config.yaml
n_layer: 10
d_model: 768
n_head: 8
n_kv_head: 8
head_dim: 96
d_mlp: 3072
vocab_size: 8192
activation: "geglu"
norm: "layernorm"
norm_place: "pre"
norm_eps: 1e-06
positions: "rope"
rope_base: 38100.0
rope_fraction: 1.0
qk_norm: false
attn_scale: 0.102
bias: "none"
tie_embeddings: false
parallel_block: true
init: "normal"
init_std_qkv: 0.0193
init_std_o: 0.0193
init_std_up: 0.0193
init_std_down: 0.0
optimizer: "muon_variant"
lr: 0.00526
lr_mult_down: 1.5
beta1: 0.93
lr_head: 0.0045
grad_clip: 1.0
warmup_steps: 200
schedule: "wsd"
decay_fraction: 0.723
decay_shape: "linear"
final_lr_fraction: 0.0
batch_tokens: 131072
seq_len: 1024
doc_mask: true
train_tokens: 805300000
steps: 6144
dataset: "wikipedia_en"
Each number is 128 + 32 x the weight over its row's rms, rounded and kept within 0 to 255. Layers, rows and columns count from 0. Numbers have three digits each. The size before them is the row's rms in percent of the matrix's.

# layer 6 MLP gate, 3072x768, rms 0.0507, rows 0-108, columns 512-639
101:095104185117155091134108173102148117156130168111094146130162173129089145140126095116122093183129062128134160133159160170115161101083138080157151186132111087157097171129088137138132123143157141168118149107133158143140119122118062108146114127133145160117159059114137138140106069090091164207161173115155126137192052175108146159088204168164134145075078113062152107100124077096130093101085
104:160126146131128155205132103180145060134152229121106153095115108112080140155136111138109164139150148099114124123136182110146111139139158079108085077155146121141144124086134163072155116195102120080143122092107138091068146124095101050096111139144071131162140170101081090065129152129170065091162112096079087164156092110141103091136114152117174128099109180110128118147079171179082120072137
098:197138093148173149109103109040175142142104064111112109187179179124120155110085090117087132097112079139092084113141187123118178193134176122121135086165158108080058182133120149137142213126128134143113102109100136105079096141105179124121143186111112097087145164150156116123142112140108143137063107093109100146099077143132135115204132144138132167165176169147030094115141105111149137113177
097:167139125115119158121145163107158160153167140139152131128095093113152180109091142120133143167088101153137089136171109073116076108122118081146151114132200099130102110123132100181108178130185081159143056120117161088180166137142116113157160167174148167084180169147180113139134136113096072095122154092131120138154165104110160163164133118134092082157157107108152115098166133114158099113148
105:153088121150172146152091102072125185089133145120111104147136105129120110141125121067126107091109169155137132130046153109146146136110161155107198092116102114132121206154078123119180125105144147149160090143110146086077110165128152096096114117141102191109170125131160102109090116183089137122079155117130174130076194156140127101187105175122131025094084188118161113121118138109128129105153
102:081154111108179100158161101138088153112144122151133198074162111103088180163085099130092138164096092164114113124072149164112172135173074176134073156044110164208148125158127105140149126073133138169087168118067119075164156119093194127110132089106110146179183152081114094133127175064114098114154100152088150129156159164135112115155147121123123148197163170169099135157154212095138183170109
103:162172124137169100102125243101109112176150121044129170098101112110092127049166074125108124216144151121140019168137116121129104149096124131177106110150077083116117104157110122147106129109100167174129134140160089163195150076215100147111097115104161150085092072111154130152049139177124112136154053131130142127182132139120102097167150178128193126171095157168105136150104124114112094182101
101:100102106142156125166125112168129113108109158142175119099157149146094181154198102090145162115125106109148204135153098171132096226116135102091148134071163078091156104110130091132116157067187146156143170102126117124103103114138157090143144142114156111144087170076154108155186064102133154140110185113151092134112096132118135165110138075129176105149080112123159067125129161173132052109134
103:096096116164131179153131190086130131121145111090102108049137161106153113202143107125151097154157166141158119162081123185096130091118074088188068143090142106107187110072098098098087101116104138116128140115109098100123075164126149123154129138118126136075141146103116188177173161146182128130145106106107161133174205148144177155129121116132122144155095140120094133165107124124072202136111
097:101197136114163126087113102138125142182097105160095132106053146102109113194158119166122067159207136165146108114134058128137147095038152146092083100128137068110084166186150118101163080121102138149145120102123107128093149138091131150133123092096119107215154120106147120072151150154106153192172124196122084093152116130163156108140106091090159107119078088135159139160154188124132143123085
101:148160149127095122129109181159121161057151119093142103102103129123137123121097148166154139136157110139183112183164133132113171050111077152127137147081157125154095114106159124164158084154111056119152129088119110135158133126123173141203117118137144115146097036093094152122183201075154085110124133144136074126188149150110096169136126120104037122124080213107130163169152152178099061105098
100:128126134167153127131123142129142115149085137079095146076061223155096138105199083123145110111151147151118148133174125156159154143153113098153147137169109148145153140104161142126081056123164123101169122085081152121102189140183134161114222133110145165145148152115137111091136092108158143151144105129116143142140109099108106119168128149179178132137103108072119132138134168171166170158097
096:107135119070163130149085116105103135096196150080105174122104118113116149173091148135163073175140186117132143152150161113083111120105145120094108101143124099140118140101051090154145180100156148127139145067171133059121127152161110115177068108138163137104117099129133107091148174108097111159211088080088174221158092190151125091112110110108105213133123161127123122091126185167163149037109
098:146120120136134124178102187101094139059205112184092171122141153164121138125117114097127091123119119154108157155123121068173153128096107177156109130152110139126107146116122133132127162089111182093075143132090178132159133074215134111147096113105122084101114076154120116154116156112099069084153220123070062120141159154131175143136118113118081181127113138134150137122111162112126134173060
099:180119179125140117092130152137139064088088109123145107117103145147074155103139130150142114160148120196176083118205210104111164110123146131088102128108119132106081161184140104161117120106189127155115134108077144108080141092086142113157159121137155135109132148127118109133124122098050103185108094089138140071101107059162120129131128180131136166090055129110071145106117098170126118142144
094:086116114056124106146079099115141136130182108109160144166163151133107160141123035132142078095148102175097141132077090135139160106173145067131180125126073128147146101189153170132100138154095191112171161175148064154112173096111140144181114115103148141122095100114091137128151102120066099121205119083143150115110155125129124168141124197133118126114094090181130129135108139124121118156164
098:139117178134145117144149152108121144099142086182134114124134149104144108139198120087156118102095122125153091103140147121135150123081115066114186151120142158186123132102170204122073138163067159129124137111146175111121087142101177182078087132126108160067182122157159127174091109139111135140104110150148113126131120131209087161108154107130113098141132157108122160068165132154125140096087
105:146076131150137125088108089097143171144146128139116111088155152191087162129163098082160177160151084109123129098069202094124132131089134121101140126085094111116143112124162113120102164089068140144088175122111159132151111120126117155113156155139080079122119117109086091166151111169134137168089102159107160141172102159133143146165176094158179125117145132103128076119095128079152135128131
105:140067115087111145139101109138093140120117130143141124144153155160120173141113124124097118152126099164101160096084091132121094096090108189096060161111153097159112145112070080098135196125117094148100146148100139183124105134112134121137112160111125168130127134207073186109125176079130179155138125175159138098145181153187129080138120158076118145151119144076162134126094141132153163129135
101:121198123133179124132089131138109126126151151131134112127177074113149126122097083147133149148154124109099155094096064123130105074120108136200147108097125174111107124133088097152105157111056181162099119138131117113124116091165080137121177142148161122121138134071125166180146145082122104058092159129162114112182090092075186103156131137175166104067169134131056080088099151190110129137135
099:176159157109082129132167127110166129074100147169178160103140060137132135097152093090097108173111196048141163188170080106124127141163163147116127146078161123113133161160140131083133140111074144152136189167115091101149180119103127147116140132147137136118139165129130135145126159116144172156096138149155152151158115108128114164149145040136162137068120142170151171150058165140173114108120
107:113132157144090105147097101110164143123158096110146104090151111134080132133142117116116084160119087151098069086098132173079200086131158123065145161061194147094118105148170146164159095170124101149116140186107144125085140162153111186117165155154118175127087145165087131105155077119146116191108113135165163032123193074139151121102122130141053063130070054139164170145162122115120149126107
093:154101146206063089177125088168101159104066129171130117081070164114135140103098107113121127097166161140081127113111116170140121074196158157145118125119117118120132134111101064121155170125128079135170099068164182095158117118062111139143097080160098168147137084114129203114098160076197104107098142114156143137152168123132147155163000125127090165150164122188068079187127095171124184130114
098:133111156111119144115089048112101162102154132160067125104096136202084111120123109121128113194128106144164145157191161147129131176095131142152142160081117108148138151125136070180143145154115081184099141091163141184117108076127169109114095176107175123127186132134148135052155139152111114156104112146076144128182068102125171120155188110127199124166093152139104103106129114174127158094092
109:168180148118112130127085131114087166184135188162113082115144131139121141172100111140092128112144064117131108165120179125121127131150125131147125086154106149120074136135128088154136169131158157097178146141099135067144191159120140153108096104040154123154161131144120151121118107193128167118079150202167128176098098201114138200143145122162095146139113214201144104118121154155111108131127
102:134096062089093179171101155144111072214171108120105100108121130042165153124116070098127165189121115104143088161069140117184103078131136121123118155174101113159121117066091140123086165126152109167039142159130103116133156176124142154144083181165158115141122190121165098130124136141120151131145149131094153111183132123128132194145142135123130066139144149139133110131085099189121174145163
101:134093146056120097120107147100155158109097148193113160166153159142187139126118119138108150087111119169042122153069127158130168103161095179069113133068121096144139114138110119163124137117154106134157138132095095122159155156127208123131102168124076056136106143102148116101148113145136191086144100131135148175124185146072117148129116168177134111123061130133097154145145107108148115136129
102:120089117176067119114143167131130136117127147079121157155101138106187119105171132141105159121151141105111077117178130190128119163126145121100149116088119138111140195146151109144126129134143098186105136112044125101150139121126167208116139097163095094160072110168099110099072147150110102147109139113130080106121132125141115118160123159118104128131084182177185196137130128134081128123208
099:158190148124083078079155147163121085117168153116146114141124115201104149155159127166126076121103163122101163118123117081136108138107155142157148120143129126075163098137151120130107159106134220102102125143125081119166122128082102176157116084170092116087134174141110102110106139178132143063068089092177098082078116133108126120160080088120162060103135138159129106126225106129178190095149
100:106138125131109209149142102106182152102138118110173176196131155076174169135203114151201185129138107169111097173088162115150084150078172193116089155138115101126139203168086156133119136097136114102120106131144134090119189088120101135143134114145154111095100108086106145150064134103142130120133162166114127084145130151144110092128122125094124045119085094158182157123186108203104111067135
100:129145176124103095165071090131119141136125135151134179110155137145166122080126152106094137163159158164091108119135116156132179094163208170133074103129158126098189128158135209175148181105137105118130116099119144152093154176084129081143090113150193101101137107077137090101164181120079064115122106138152175079111152142157080100148104148213114112174181142143185104180131128115160088165143
103:158162113153164109114108167212102143127108148121111141112135161136098167103096152167102130170126121161182065108062123100109154172155169204095105097078077152146144129054174141097159119137180210080100139114137145088119094195145155068150127087127129077096157133048127113101135105154178112143080131119132161138171087101109073118096112137117159122093186174094063110135178119128137157108144
100:088166099092126093081121083126178126080159104090125094117092119120108152162133144132129167165125075105090208143170113071125061170179083121143085121133220199117223176168149091166150150164183112109053144166111165130172088107128064065176117116131139148120096186092148100047138138121117114189144154124093111135144128139163120100104091173131152076120116085169122124141135144089149140152154
103:129130096180104161143157106162109207162110069153132115173157125106150165148070142151153094177079122155137159151169129081132086124128125143118075116100091085085059093091122123095093173139117144112080063111073151154169106139096141098157093139103106130149219084162165189122141168179079120162114129161131110172106163126061182078160145182109144163078142135128195162090101110124139064192173
106:114109143115093158117095077158123151088057127146172089147093126109112093138157109125158101201129158113140148074142126095119097119097152159139187079037116144155127100176131115139175149126148131093126181095171125103162156152119100149144134139168098157066093115116134082068199159202142112149084147137161178076122093127121153147150220112133137126109101134140105126114145141143106146131158
102:111148164153094089110141192108165186111175143159157093071130098115129103136123111153154133180106109100111096070161105049100134133103128150167131107107115116173164122146119109132162156115094114126129125139115167075097154112103122145097100097188159107143133121180176118152085086098175160075118108189188105075134201128139171183118165164148095112185163161083099146076160078149098153125112
104:164163108127089149117129139125163101186115075082124127149135132157099105067139075125060044167153180126170146149101116091162094084105147091114218148150151157099128113123191158143177127126112100150134146117132117160130128162172096092145122118123124131172140121164136079175115159113182163091123105101141061163107080036112142087101167132141183153159135103162154128128115129134118156119127
093:127107147159134122094140158138114107143114131150111115124132127081095115151112162105073162148097113122167063110105144152131141120175173141155123119099145123128189089161172125130088107102121107113132108132088117125173119122085121093111109134215096104114113153041164109134107122126070131112228104137063145075150139087128078132141146108136058106074190186133098127135164158117121116217172
100:125147104110166066089125139145102101093146148147158143104119168098145065123116117205162162099185132112136157062092197133146179146153122090120050177091155150122131092190094171135100132115164138112140095153108141155111058148102138105116056122116135120120124131151097183165082087080177121157102061093089162124093121138131141106116160140146107076102148170078130129124164177142139173100208
097:166138166110096061160154127074134154133123166189128128156192148092143147153151088132119131125086109101079131166203104101127099125121194127083169103141139126160180132131139186173134181118115159118095115121113093105135113124125091106111206112146156113100148113141067093116126153131072113136162157144120143191135120095119151200188140143141117099104120101118154173144122135182131100173121
097:135128107198160137123186103116132122106082078170127182152095127201179130141113119105100190124150104143095118117152080153082167141061159179147095121089131087148177090094123137145192112141079132107170154147105132087097107114139110100166178095145125136153148142139125095145144119150119124102147103103132117167121105184115113073156176157194134131109180098142128128100127072158122118125097
098:057124108110089136120068188082188192125137113120141138096082119113185108133143080119092111134104176149076114138122150131163167189149149142081142086087102095118175118066192108177136100145156143120116095112147135128124118129137054176172123149100123146127161116111079122107109142174129110060160163093010113149127185094101156139153132111123166057166102136133156179057174131199122073085155
095:191136105135084142119121129187191152131172108172126179111148166127145165161133120156112187133126122164097118090073146142105129156099100065108115124103176132148095074138083092159147133165117107107123120088154136076168128131140159119171124137077108124194153170154131103112124128147126111169083095126124138176130128141129143139057127135127148153119164154095140120126102147131149136158112
102:170128166121090141149095119133083115125132125105112065135168082100243169143090063107057146134126112188197081081168134101148172094139162137162079105132114124112157161128083113151136091135132172056120134037089110087134171149135078147121134071150086158101152124058115086119137119117088131156138085082086093191110147097130152135134125107199126192136104143074129156155156112202066156088112
102:116125151129153084091070136106127147153087105151076074105157094134117154149147184143166181183042084109117087169151148073093108139114113146103153088133147155114112176145147131112139168085160110118165125184124099049187118155132117200080099127102127150082081074174135105181148163149087120167121091163108077139111096110167159137104152133145111095167142095145146183161156202197099162117109
102:130095135120089151136099135139100131185145116169137123076131142108107088093167099104166105119106154112198144112103128152106089153090132105155122130116078131106135119191109180128045159075115119101147062108107168176156103137119116152148146125110156119128163182132146114065142138108174092136137117130141108198142058132174160129138107063133140108194127149071220121187145124171129189118086
094:158119138130169145156082124206130159070116132119098124113153117152163103186096167141157140199107130100135088129108124140109111096091192141160164122123098147073134136098092148155142127142055106153135099162090083170100089105116125134077133088160107082099098124135070138115054174100208127169085120180130140235103143122130103133141118158139127166129192081099122135104168068123124122124087
096:067137113097093132111163104133094123160153099117098074113126163089157059116171120175093103068159088120126141124056128151121146134116105081126109171159140148153144096137135158118124146165169109114082107172119133077137148100166178176098102128120091087148131126068073118110157135103132096130205098064154110115096083162149076095115190149119110154112153094133158138177142147168110052151148
104:206189105123109130092146071135122126127131120119097155101164065127132129140106108157167146076095136115083115063100141122161091104133126127156145178121120131131100171163151149089078086128145112097160166139111135150076047134166148114154124070154148133107170085111129151127160174056142130130128113139092128081203135118100115122142099116143085081130187140124170052049110136063143092178141
103:107139123141140180133130135161123131126119032152124122090160125121126120145158118159119076121091195112091124162116112101109138136110071075142163096118201104138125139120083147146109089088135131135124123107147144093155118136144147128125126125175159091128185131135169152160173141184156081124107090167193154161155128139063067185160161082121123156147073137141128161114102088127119113133133
102:119129169128156151121110118097125191119137126168102150118109097107053127191136158184098169080126103122131109152100167134063110124101117110141087191095128175166132118108084077125139119134107136124135071138136132053205146129099134117137126093186099147138086139108082133165123125182092174131127122114107122111141077183086083112098127179119131169090176101135141177136143133209156111077105
101:134062140131118124177111107127161102137170158166135135098148130101161216171101106143155138153120144149094137118131134114041118141140094152129045160193117135163084165085151090142140096102088119164139149208138134077111139079111113105097096151073122095073108108146129219076179097074210073172153128173039117148173179042124098083153105153123124121188069149132129134145177154130123136127145
089:099105138155118109219142101143175171125130056134169050132139134179190086168118226154147146122124156154108150115116141097127167113067105113128155087087117165122123125142084095138156113139098137144103093084128061132142128106136155118124108121099160065128156122208166142116138143155103114102079149180149105150102147171147185146051067170136118099170086139141181132149138162152107122187138
104:117051111186103124184097143121120079157141102154078149114090149123056103124194119100081133124161201155140152128144075098106133085115105127177154138148166071134137155137077121165125110111127161109177104164162140155092175139076075143095090080093132138152146097154151115141135086131175140098193167140113147136101141189084150145169146155132111119137094138177137139091133152127125089162125
099:104122105124098138115067097135127104146151149147108088105216132126127132162129120134134085103144104141161172182049064153159115097142073169099112116090063149103138230121146132121149193077137154122142095065139159118102118115171163148139128140097133133125110069140160099173169175162095162202110159113148153124104103196063146121127116149112087079099148155143144174189161191136153136129132
104:144144144128097118068087111098142120136114131155098102139107114189139152159170126127159095111076155146142132124123115137120150121128154169117104083132043104124096090069114151161139147088106101101071088109167172083087157133131113091161133159161122130181122065169096168099100103080134101111125124099113180124121127157145154148156173095192171126089094133182148106149112112130165116171097
103:075080145090118134145176162205142083137045104129082166178041119081158184192095129146137082126134217166113119083079160149142165165200108132158167082154142095105145197132129099162097134100182136098196117113170078145106071135122120145112125150137182138128085153152166141112101107152113132126104154161079134112156081091159113075056119118174125172075118146097155139106070181129076153178105
098:116168162087170184169130104126108175126107183139085097077124070135093101108155129137068157068100166103084083116103132138156147195112022116174090154129125128109096125153122131107116099127170138150161107103118145088100138101161160153113095075092105171133123135177100076086143103131150123151141156133132102114140155180138159195091102167153063089163120116183120110140138133170186090183142
098:065122094080043079197131179120105105105156153122092116110132113142103096111072108148154165150106145149083145157169118164105111117122106075097185112141095112115124151099111140113174115154133197156152131103127142141166135072173088133073109136102150117163149140124173162110084106115123153087094178156157117135133083138141165127160181067161114091104148094082120082111151123183148084058084
101:086152122114095109072133149137165184138163088117097127085110141181120115073149124134153159126081125141126061096115114141134087145174161129126151119157140139113122152163179128117118119123085139121160146115087125126148081162176129131142155188148160163199149112044143125084154141157125139082153175133183163088144108116102153148170168148105138132129105113173125105157134095137168152113131
103:108103137102116086154122066158166151142141147163153153154193120121123110155150175165166085099145143135143057164102114174072100079114118122097134126132153148156118199121109136126106162134189091095083147177115093200138096119116117095115107119146147091197121110126071188135132156105134080147152126118086129181146156156152117090180161132176144151157089159136193125117112120090149145150129
100:131124136148087117135178144142149109133127106145135119130124081168147148116120098144122144123124146088138077159118144126150070147113116117096203133119180166157149103196127119164124152098150114139145106184167081073221094118137110140110132178161130153141188064146083135098130184109182144139093138149148118137084118108153069109045121131111073058176135137176126098135100150153148060112140
103:097152153114085099109136117113132110135143157131133132148141165165113110201139109152058090124085161105136153127100127139133143178120167104154124119118148123115165065145132150199137061171158143107163129121115154132118177062109156150134132129091152095106102083076133153152114141120158154108135127106113132125114128104107174069144170116110101123084078085126175100137141105085122122090173
098:097154085108114177130084153126102103120085147149090061083097131168154186155164104136226076124071143162160091110140084096143151141101077075130150162152170178139159114094154132170119197100097080074183124087131109043150127192167092080125120136154163170130142139136126116150132154128125116096123113129115110135139136196123092129099138112115198127115166167183187100131141140060116145148106
100:110093095108211112163094103065127172119106100185165125100118091127098093198159109126125117134142157106131146162153130128079149109131109132192143100072106120101104147120122132126100091154130078106119121131121162119175126109130121118097111152120127094212112070186134170157080134090110158171132131123101127159105095171113168171137122138177111084090080153145139149133154192103189127128108
102:163164117117093134157175095080186193113108117182125127133137100124127125129132109131130113115109098140131130118109163139128159169118122149110139113109141109109142149125139134092095136156120137135064124172116102150197123139137071091122141138093127146083107140178141095135122143150195134112180098169059127081157115131140116162115112074046175153139053177199173141173108140204201073141135
098:117099097115140148170160088121138161128089118165121114095125122172150137089167128142122113149129096095113162186079140088102104144178149099126141115134145138079092116182136112144171123123137189167170153135098077133145088166138155156097103122095154096117098165131142123123120129170159058100113076147183092150141100140128156148175086141128085092136150140163177106192148122130091152095131
099:110113112139167165117175125107127168152138134139058154094176120149137125106140157150152167098137083124144105124104176147116087131106114149143183093134124172134145175155114118155133163129102106174057114080081120148166062079121145086155088112068109147133169150154128111142129141130013112117104137185170131176089138061107164097149131070127147100132049124146101152139122135089151175113071
097:120106095092156185138119142145115151124123116129103109071095155178096153102139194098092086185144148105151093092115072107125074166098190084133084147140179128144079153114092125092163144113061104186155174137154133095133180118108146143126102106213075118106059111162104147135167119137134165143121131110083172118111047163124175088130171165134140104115170122126159140118084084100162158159115
103:157128122136101088109109149104153144106173198181114093101168126128170135101150161159142049114179089149145134150083134152115114150055117145140115163082114129154175129133098160157106148122117069147194103131142149121152127173148151051133224105085114151131146142136110064144146166208095136120115140100119136085137120110130130091136109095157175109169188087123191200120111146117129086130121
102:116123111123138122112110125141065104154111109129110123154111196121147081089122124135161118150121107116190115149140144104112103158076082143165135109113102163095150053114181137114136072163178151106117148109145165131077130094151163099110134145121133100133153126169134094116172187123117135113068112126013076193118134132179113110105200195055150071102113110164044144084132127074122172146167
103:114126111056117082108176099116127144085147178141168115134126119148145197182121103145122141161138141138151153200169161103124185154112143124104187123130111098170146155138165178134143130155116137137126069126113147162140138109102127163111156127144171097138147115166154177115118086120152110141075160087169093135164095129183178122090107137129132103110128108052145157105147128119114151095168
106:145064127135081147072124125135142115125154168122113197076089154138092129100100105158161156192062134192105128095113125129139120190151052135119099120127146101143130199104086146117158070088124164150163124089111147144117083164164128155062160135087071102107084133124102172078055118133150089108117093117103100115071158131124111166078108096154133146144139176146165103092170142137094102129123
093:140147099137131124202079207146169129118145120155085100101117167132147090111097101135051131131103150166123165133154107132143111152127147151183172155133153108100140066080179173146117104113055131101167062120137109093123125163155090163119084113126085099115153081105173119187195109180102121213098151159161101112127083167112201060036118113148199110113138107103134181171096125059157141177123
102:115084137157130109101159094133156135148187131167162141159129142080093153081097119093156135104110123126167143164126161103152106144133079117133160080129154136184052137111133110175113119114103116179146057112144136171127096179122134142115147105135070127202102126144061086118133127170152093180121118164107137089128140114072125149088200163094138129103150144108144141108209140133153114113120
105:128105078115114091040105116109159140083101096105111110134075152165177166149129122134126115155197072095202161082052046057154147137095080075157147123138152129119130139119188133135104144122106187194148153160116116176175113169123157108131136126118133133119110140129101126177089159107172135121124177090082060109117123122133157117093148160106123210069177078148147146087160109138173130109128
103:138140099193152109155169131101198148159083187153135099100142112077062113096137088185129135145092125089122155139143102110142105148123168117137133102145160133132144140177133172152098094130133064145157119124120086151109162110125050124125117141153221115151112138151133117181118095128158110129167157089097152119125120136100142110128135201147148115111138152197113135085115180146093140160095
100:130174144112084105097100179178139144132152118162216133132086125099054151136108110072137129100136135084196114161135136144112131121074151148117101162149166133116110112132073146101148114100131152139114075097110136108141135120153140188116142182146117113142117115118096167139095146089086157156145097162122145076179100126135121167160101087154208148074104137145137165072102093078141143172135
096:101108139180086145212175153124131084153113111128109138137115175084157123102112157094076110135187127170092117156173196119143195110156158184145119143129110106156116166152131118097124120101108144183133206138134166107099176092160103085157116121113075148140188120138135121132149134167177106118181154129111122124084107079152198121164080157149145096092099135067139132151103098140150118115151
105:055120107059124147132081114111131139096112115142107144121149135160145144176085129048079136140108114153120118164062127120113089061085106120136142131130152118078136121157071149138170138172148127106093164166179095126141149138155150114106112129096072167153113123156170151093135139105152159175101103123100110134106108130111146147103129151165171092122160136120111149084095110110097166103182
097:119161143109170076105188103104103098093153136169182102111161149148177122127105115159164139091123111080115134157188136145147100101141088178164127114102123147109113102147070160138135120095136111164170122130143138117112080123191109082072139088110109066192100126108079124184098093062099188168131229124143081145097143100134088153110118124088137132136134152174162060171052143123102156133158
108:039080137163155106110117123143084106114133153121142105118116103159117125094124165140149110109139112143156171112187147167181169100156169162143115093130158121170146137196100086165145137159108086197144162185136148029122139153169108135116134079132122092176135140145190113086158150135089125131113115086146074150107138158094090115151192166119100181134127202114169132157177078103052101229148
102:092170073170089162209124125129087136125089152125157171095196093095077116068118206122071129163118072094169136157096178127116155111126152158146090159100060116149102124138168106078148169063132158110138145132145101132103113150083119100133136135101139125125165100113131150127140163111112134123138174100105128146144147184110053148165138127110149150103109133144199104139117094111113111164188
103:139067094123093115152145147179164149136127147169149116182055156134105153157147106116108129160138142091172171143114106119101141120070120191107134130121108091100155077180123139138115154095126158078126170163100109089136173174126124163075134161135197125114109109149101104080084135199191159075184149127097122123119130150103099150099069116122071150087144221071160159145090075114148129122166
102:154142171154078175167147045062076129165112083132148081080151161158106098115084130132192135119149127161168096137076113145156088144143154088084175101141102178121101116116129142125137156149148125089151144112098121114167122129119125106094116128095157103158084101095133132138179137179155117130146130107139180179125143120182092115120173096124098155141098126118101122164155073088143153133085
104:100077112130175109126151143118121119116092135101090117072138162113101099122164055084129117185137163161147149146150114123153094111146151151162120104101118181054169074108133106075102065115113114111087104161105154138147068130109110206152082193174107112106119135118097142129120181164161074123173141093146133115162074132124129113087091154165111109114115093129120092125141125099178115130120
097:132101127163142118176092131131107083149131058117103090149115075166085104074089119136130183192163096151112106089081104188127149119124134123170111103111104141128071127118139117098127188086117143186156143149109120095101128113124125091162136140083120120160181127113174129126126132139145112081063126084141131150127059190112097085060140107143109103174150136170154164089138133164128111128145
100:154130106140103188133105161074093115151143089138121150067150126126173079167147115172106117071058173124174050148169133054116146079072124183101105175135208154139115123147101121061118114119134158119156179129114152148067120196143137110133161090139131133107102099121134103116141122148149171186033123145131190144139092107133085195140148127135127086179126106110163093102148188117043072140135
102:094117162116095139119129167153165140139098145133058095080133121116198205105120173119180102131128080169134115106165180124148122105082163119161152130118107129095104074093211100128111097044160142158129116121097107177068130220191127129138136153197124085126182136156073105177142125168142138152135178091118113143096140112161120180183149138169155158192089140177093145155142082156087134126135
102:113166096132211129135139142092113138122178169131137126116103128077119093176096126214140161137129106142097106107108078116119148175124097101087112129079130156160142121192116089126096108151138113136102100145081052135157110105138121121084110141073074111127128167107165117163071105031143143113168202099127133146059152179134134135104104124152130123122108122186125152152122150054164126117158
095:150120122131154148120109103197143111193161137152195113143114115172056112180078130095188116125153122177113174159115077151186030142114086088163073137093117067150131107067075125124170113151103152159139177103193097115136150176143148114075122095124092127153083148105130139105152102134099114164143127154194064130115135144031147155148104142149099108131153070101118115167187083110168146183073
094:159122163162127103103130109146079117071129146069159129116149079092153092122194078179075086178087118137147066139164151182173140106093169177141206190117164114170150179126100158111126108116163153155098130120112139080125098076146103173099117199147209118080080192143172093110092173120128110060113039185144155116083047122134120178192115100132094137101123112086158114105161080131191150129081
100:112089116135124170158142120162134125162016137063120138086018151163126130114130152091124116130142150055081224145075162137110110146120076166199157085115176147083176150152149175136105118133103173058126113098134127062121096123091125119130092125193138121131106102226133173135161132147105125175161115146125127134068146146113130144151092124196168124087103150098149111104145096089101117155161
095:132153123116118087150147129104140178137123135166073078197143132104139148106160120071131159133144190184122156154145153092158165092081094161118117213053094129082140131113117110148136131185096064051072136092120197143090105174095107101135105130167123146150177137109151112073126181142151192102094069138136131141142109144128061156098141107146136171163160133123074078150169141115154132102094
098:142174183188226094118140073106085185136120154135190083198087181116135131077027149119136109150113146170116174128099174123104103089152127097090064103133110074114120135164145142162135170158155100096157125143139149114119142051163163106138185120095142112142110101154109097111140138059106126124085144101107084141198130103078091112129113139169083132091109107144181126160131165150145105202094
101:140073159134133159175133166170159128142121169163150125060135156101140074138097146152134171130146156139068186117031183128092063089113186141097120149106157120141133148182089170121143141094125129151137158128118150109141093132065116115092154100145161099180133156087176078108156103163119160112092202134076105149155142121135166163113184106055157135130126146128122135099139075135130117172155
098:119124070137122126166150031139186123185113107097091165112165133086094074175066117092139158157144132135103137119128126085133150107141109079126204147091187140106134131123139110117029079083126123097123122098143124158151094149154142117138159104088166097124111143116143127142105122124115092093180162091139154166104098101114119105132087079164095105093135125113150115160131078128082131147153
102:130093147155111096176126113096156115144153072105129129128113145150145156148130158132132153146102115174102137145080128142127125070163168132057121112148133169203127115093148147095127151097225109141129135085110155116183169139106139183193164177111195110127159103159100073168151150160126144186114089122158130120156132090108120072068165124114034159121141113102130104122179123169132122150090
103:125140198081090109152130174089130143165162118147146156147175159111186128143110081114101064137154104123112148133128133098071095100092128123158123087191090132144151180086108130111089151094157158149144157138131099172144117135115135167132115125133197063109208169181120067144130115147167125129117123092144150176142173117134093122108142127134107126162150111167134179127088099194152085127132
099:144120125110125145132105119147148153143090123082131105132143099220147129170173109148142169058107165140160089165123136166127121161054154103161172163115152164149141091090080188094157104149131155114128123146124151097068100125105162093160111099210162093084121135139158167125185159123177092112086102091151153134124166131079108115181128129181190127092146150098152212083143124137120186165136
107:115145116172104064126133102147134115073159109180086127178152135174164186126088183116099044156144144099014085122140133105150127097099164108141116117123128111126153058093034092160126167105086082129114128095118129092169120160130156161108123196173169100182137179133131141165100178164107163097116124117134160112174104119055130105137154106142100133083090111134155144145121064137150160105131
090:200111124129115143083098152132105145100126157141094143097173138189163144165109087101165084148135136055127070107123121144146169118118143144138170120191069163153150125147158100121097087117159140132111146073154118142113136142099138152124156134102100131114114179180097080179109074143098103116127165140100080165124067148074138158166152154152190152161136066141141084104136134116094124121150
100:089133105141190157123158185131128106079126133130101130116103114111118099142110079086100182161102136081114078116148105127102099068137099095112157083174129120094119110155174141121175161065176096105167092088168161121080139094165055174117044179149156107085124095138156122170147104132131098118118138142194092136149122085117178142143110144138108118206125090152082140162191090132120161189109
101:083124181119085125152126117097106142118131164044124186130103176128116123072161135150129149131115186081151131143138089134100152152090146174161148139146089125135130130206098161146126130155099108106143122126122149121175158118088140110143077156141181124137138115116133109092121096154091097110117134110179164177128132135097175156179146149157143141113124133109133145146149065168151120118095
106:154129125115180201147126135134100083126139148141166152084117071098100146117098109094078044136113138123114161106114130075128111142178082179147169140170180092164109126173119049069150153129107172141152167137126096128134195085164078194090119109122106129161121134093109121112105076089159152138103216183077102104134082154123171121162131092123161126081109140153112045177109147122121161140140
101:127137065156090131121188066159082098061095064124132087145061119148109085142149098149123103135089155175181137137167099137158130133160141173153046141134156096125162120187094102154065066137108164150179114153083167092139144136112172140146137146089103133217129208092109149123165110159100117185125110099079119112162096137100112104147147179137112145150111171149150122179089103065118157151107
091:111120140101049170126170171142126129124120106104178133124141101143105172099120153090093137128183106103108133141149141137122080112126171119091113073129172112102092152145107204128102128121113152182087095165148097099150174191070086162139121138226124121141149154095115186118158178096159152208089097141145134183138157120111173147114114123109131079138101183138142086142091173101159081135191
106:159127128105118183105141161141124097155105173136162128118139173119094114184127123149083176150124119135088113119075142166122101157093171133078108092109097108151162082152114047107117166136154118100136130155117137152115147107141108142156121179175093163136150123132103145106136159157163128194097099135093088179148057119077101164130090146195104097131133147102079112065101121192113127105170
099:122109149155122125090147117195141144133209109122133145114168127173139071135093113120137100241098091150117087097148145172103168094115089114110116124118060099091173141209103162112119103151096162103144115168103079105078135121139135108137118078106137165072085191150163120130124167147055124171155112120088202109129083134224114144144186119136154127194062153189164147164132129049161143157102